From a checkpoint of a small transformer trained on Wikipedia: RMSNorm before each block, biases on query, key and value.
Each number is 500 + 50 x the weight over its row's rms, rounded and kept within 0 to 999. Layers, rows and columns count from 0. Numbers have three digits each. The size before them is the row's rms in percent of the matrix's.

# layer 5 MLP down (transposed), 256x96, rms 0.213, rows 211-255, columns 64-95
110:432474446505524527520540497540488482480473493600483560504476624538481497437466482524557419451499
095:446444465487482557515541458499525524541509644539498570527448489460496517408407548412474514472453
103:580571507499490482495517468505598437529489643448504521465464498475515539450453459541485371553379
091:473454488467485461418439500443461529434478494536519512523513575496557533435538521651545515428555
094:563470582477442441505393563402472538445534447452559490396529495417493517424484526492486446514544
116:505471514412402392526496489485495371475537523534593502504454480525472510476509458519502542576487
106:547555512452430585443497542565467443541593513483499502445505539496571524507466466532500470574545
112:526539551568480543475541472505487391479557459528554474558512456466473505468481502528604542558503
096:504464462585488474548457543513529445520505407589528447556523520452466519482441489498653528520517
107:570498469530440528456523551585421370552459531480448502477531494443468481507518509469502464516486
092:539602530444526573520438425527471507447552598491470492499427500568423534514497454477464499482416
111:650575535464614464538561596543435448476540499482518482485438447532507467447487520448495497461504
100:494546526520490578511509429537505538514442573448415514468510563458415511504491542513504418497479
041:529457534558420438469475515456522452487515506493394638451463431466448467437510464530513498528515
094:486438469463537493469535483573350506524497518492424534570565501538499450434501520477443591548572
112:387481520453598508543548540519574428457511430595512506530563517493492469488449522468523514464517
095:545545558493576503513545583481481502432473439558545494495548505509437523595504515446514401432446
102:468559604473393485485526506501479492542583561515499485528493460441400586514630509417516460497523
082:545543535482463523549563520461576544467527422555498453541484411567449513456524522495494490575502
113:446542438521561492478527527475488522482607509531529505493546491552446478468501516475511474453534
104:482497509537500472522443571562526538523543393564560427478431545463485554495511513545578605497517
106:325465464465501508530413539506558398443514507481539524519475502550544422478477563517514512546554
081:544505501573510546494458448496555419572514418593522490485540442472465412533532442482415497553476
098:548581500514500600447501543491508500518388549429512558425476523468534420486473517535432536522481
083:593489530467536469441488549536492457508513432486521568489488506442529485503538465576487614564618
088:492517487479559543469465546451485468474466458427634524492514385466456465479451494481474407427492
114:594550529433469495443524550489550545544505538482529457583512382516490439506461422459551516442549
081:445510460354518544527473504500513601537453477551491547528576545510500487522576439536481495562611
102:488435543479549485472515498521578507541417500489514388439436491410486521496440527531545525545441
103:520425504454538505527529565538458439503453507496468411429577483536451513581525448500504557450567
079:540426502468527418463516528468490454516452512509488446525459516543547524464442453526552571418468
110:501520505477500510491453532519524449475468538424461509431506469440429472606509518515485494539465
112:538478502457477488518441432550442465470552546492469478559512504468558400518487495453415461517572
112:507496508502479503579515455554578604488482490555498481405450521449528398506472566409498426458444
090:476522552440552500577493489464500431458473443529544508414592404549607463520438591539455459545487
095:477491494537485479569565452468434533459455553425543494477527413456460460588484520550497429504519
084:501539538553466450560570513495424369487568538534484491470493527501431475434515537473523502549448
087:494498375540510531427535624474420482499473466429539486543496636579495417493449567491423466516463
120:547500539368480557574592598514485456475485433579525489405501464487508484601469548440461489585485
104:420444491450428487488459457447578521473544515420441525484496486497510509563418470504460480505521
105:561474469543525483416517490473555492512471511382531527416557491467457550441523431521549423506501
105:484545501482403609496551404535435483472486449552518381442433439517522513489423480413553437514466
100:491466567473471442461441426541612445487521541576454482569457509492572566479476502476488527535463
114:541510541424536448504535589467478362481501490586516479450420487510486501499359436519488418529526
103:500459517508454510504451454559520541491445577429369486513526567412430592520494526536525657545498
# layer 5 MLP gate, 256x96, rms 0.209, rows 212-255, columns 64-95
102:588408547514520444516532521625550494499497436439471499590575516417515493472491428485471477482482
109:404543545565535507511464529392520434477441557479524521534460424498580471424453511453575525571490
093:452496494442478482518517484544508415498543486511528421497383560495416365498424469503418549470493
105:484576447534480478493510467538432456453504449510482460463551472529454501457582546545445527501542
106:518532581513582486463528515572473525510429464646452502472462564545443541495522510512514586495562
101:472555505463495525462585638411428472520482513488531459505530549574519567577474450484533496562517
106:463510533538468467488467488406423488551464449394472510593478445490484381421500447574405538494443
096:522494549512517462456576404463499470522561434560558558517630539487606483507489556537591484511480
105:514543454504471514419450440510520562375507471551496575488411475553536491490513509466477525504533
096:607409499508478506466417520533538471463547573509511562390512505438533452506467556444442497498519
115:441500524447500509509562440496502527544525501574449511463581525470499537456423525508519597407545
097:523410501460497477425495561470511508518454531616457463475585469460551538527520501436432530505544
039:557461522493512520498587590479530486486455550482479453470472426518534548475455478567538460401451
091:557479572499481487455508571424501500532504519490469422495455513488502545538439560557475426550521
114:537516533541458498484555524455581473547337429597510505497531493497512475544373410442486537392518
092:491499551538457438409501505550471417506545488476448529473457565499605476546468358460567468513584
104:582497461464523483572421439480499362567528484457524544497427465468511533538421535468472436504583
089:501509532473417604481522515453471482488445469571475493505502479464455516463534505497517533539453
124:441607499479546434446490524516488553558498350492445486443573533495499504452424524546558504462529
105:505553546567595528477616417469513565492496485598532463465522502534508448554465530656494522460551
109:405425443548455508498504556544471513531453522497449458503468516470543354524482535450521518424530
078:478479530418379425462498482508451497484546577462465484482401484451538571478420459473579521489430
099:544541499589505443549510453450444444531468512526531509502555487536460383492487432429415525531474
090:476559487549505555457525567496512489451541423512611457482451509491500427348513512502477440409491
095:512533645566524573548529549516488523381501552507503471451522528455468557466492482510464475481570
116:523472447557468503448521551506467505437416448485365467447556451556586507507488541523546540593485
091:460476388551599561454445602538483520404491404466489445374477515552534525516509568475459486458467
113:444492577453494411529469544463495557513534447563484524510459515546509458505505595439477490547442
107:516492432496461549465471425537475461534515558475456519464442549474595475427565567535489590523456
085:545505472508448562701629461531587549443433493477455496549520511500518436424473523523477532490527
100:517534476561469484487527483529494511495538451514446479551471461550527447472458563472435494552592
122:442481564505530542491598537509537562554475431508575437454517450558452575585581452586476504479476
113:540543485530456536418424494467517506477361450600459596380447506482565432494501460504478523531507
095:461597563479545492489447445460609398466490488473435546432555478535584557437514509463498497511456
096:352534465517505411440587525503464491548599563498530524424497532416499518408484528411487542552522
090:445551448486522572477507626557505485506507550405521549477463449473541562547506506530478547458466
092:459466570443460468478529523477439598490488509537540537574470529525408420449403506480460568485407
112:436439520445415508434438433451532525471510448541507490587521457504542511482420433424443548494539
109:421544466571550458481480493510516506457499463441574619458444436522483404556532495557456541531462
097:536476528460412490478541563532514548509539444585410415558436542479528477427475558495582618449443
109:498508526441478546495516386504548390559532474536437394532583488526527476520558501422474578508512
096:438488482506500477491509558528509488523522498525537496448455556510390428464548552530482554493545
109:625469505536418540521460495458551509521476441458509398480524525460484443522472573541502606507530
100:418453476478501521451473410501503435439437437412452528482479544474536429538523560543473607534505
# layer 5 MLP up, 256x96, rms 0.22, rows 212-255, columns 64-95
100:553457601508396474538472582598567564451499589409465420482565537490473493467433473509568489336478
107:511478529476470558434420534519502439499460462573500420438482561572434504479520510556388415466487
099:552433488537441471555472558441490522509533440648522491513553479397516486489453504403476447521584
083:541617518511553515453517368468504447455472509450505527496444559533513416484499504465536430486478
114:465540579414500371521506479555514396507623547510523460465468445534459500394507552537483527516435
104:473549586449553461516464596447568477543550558419442571527486496487562427592477415501527498515524
118:487501518487544490501535478465469488532483528481552559479618568474603447510650397524505468450510
107:477477493461583502453546550560476496430476547524495445474485502561436562493430539522536568516528
110:516541556527502573490532410469579474566440489406424418575484436495466443455512504592461462494394
087:563516433581474538519500481540481496513539477561523499479576527471511495536598590502443508437517
116:526527535575586529556592472482544433477489462479496460552461438625490482491496576528437495469541
092:419512431527486512538597485562432597493545464464516592482496577483495521480578469473578468546446
041:561429486563457460446491467450570459582554506434496495501442496475415472492597580500502515574504
100:497531492544468500445462464553578581459520475540357511487546475511487549503429518513477486549425
105:601560572401504485430479470475509409494526389529457463495531545560611511526476496454568431418464
094:539395488462515461533520570385492469462460516498512599414465522611523564463463518512477471555490
097:504533557467468481508495434475375484533442450484476471554514448550501468453467492565431478523428
086:470537450460512482474446476518438468577530482548509474549532500541664430558570494476548581481554
113:459521492481460501511520496504517451581488531510535524515507471461489503412469574516603500432497
109:543498551545449466565487600488452439492427509485513503431489478565571547426507551493471477488406
113:486553570435550566505522521501515403555500518467538462466506510429421558506489334471528518490551
086:500513497574594527512523412500517625560517532500469578461575545581500523477539482487484561379482
101:449476489488561504566440486545466600535490450543512535489515526494452509520461498552511471513407
100:414544500457547518469544495494501502468463499474530441572604501516533548446562494485524538492393
093:537602477590523529501508527466503418435511487441528484607504449491451425529465465528483562424482
121:496490492492521535508471415503603498602545534534501404430508424554473510544521526414612510580423
094:505503501582452543490493388554506402461603533519637471518467479523516507478506395484563496558490
098:550522517535551541478566512566564453551479518489516540465509419481532507494425403561484495458512
101:466493509426499493507527504519533409411528523517393521406480445439490507545537472466524474561601
093:523432464572511546625477567615561401471470480467529494512512461492459502497573482481482472583440
105:446466557467597516462548503484494522519442507436460523419438550571481555473463452565567507326492
109:555510452518551461567528566462488498548511509524530375473459536615471589507565526547578499415510
112:574603498435559533417571483473469609543459531585419534421472556489547475492549433520564554470644
102:449449510538453541509544449544488594422515535529462489489482517542459500491427538523528483456490
094:484539467453552614585474463505478447534510537573455514493501532587458463531574518539523509376463
087:475487522473486431564410537482611448506410503465477505545544462485519502489541438519482485492518
090:418529520601534521560563543421482454659446480534453488508444490505539537484481532477560511441541
121:513493432519552495533466517486531551589374422646516499500476476509464481621583529466503543413456
107:417509526434448464564405451506436505525372432493576537522571415458511498458538537433445474514555
102:592499517538492468327539494535457453547490439499519604497449448475435542464440484484418443508518
110:503451407410477474424485425493500561568471557527525485555486553421558510497505447539470514411483
095:474493464399479482544371429492492541451526494516526505485454463556584459574541550544512477441470
109:457476438496479432501395450577415519592516458528460555481498466498463450470456449569486422482526
105:508406401420452408480565651556524508488549528505457454564491446550475481552420562511531463549481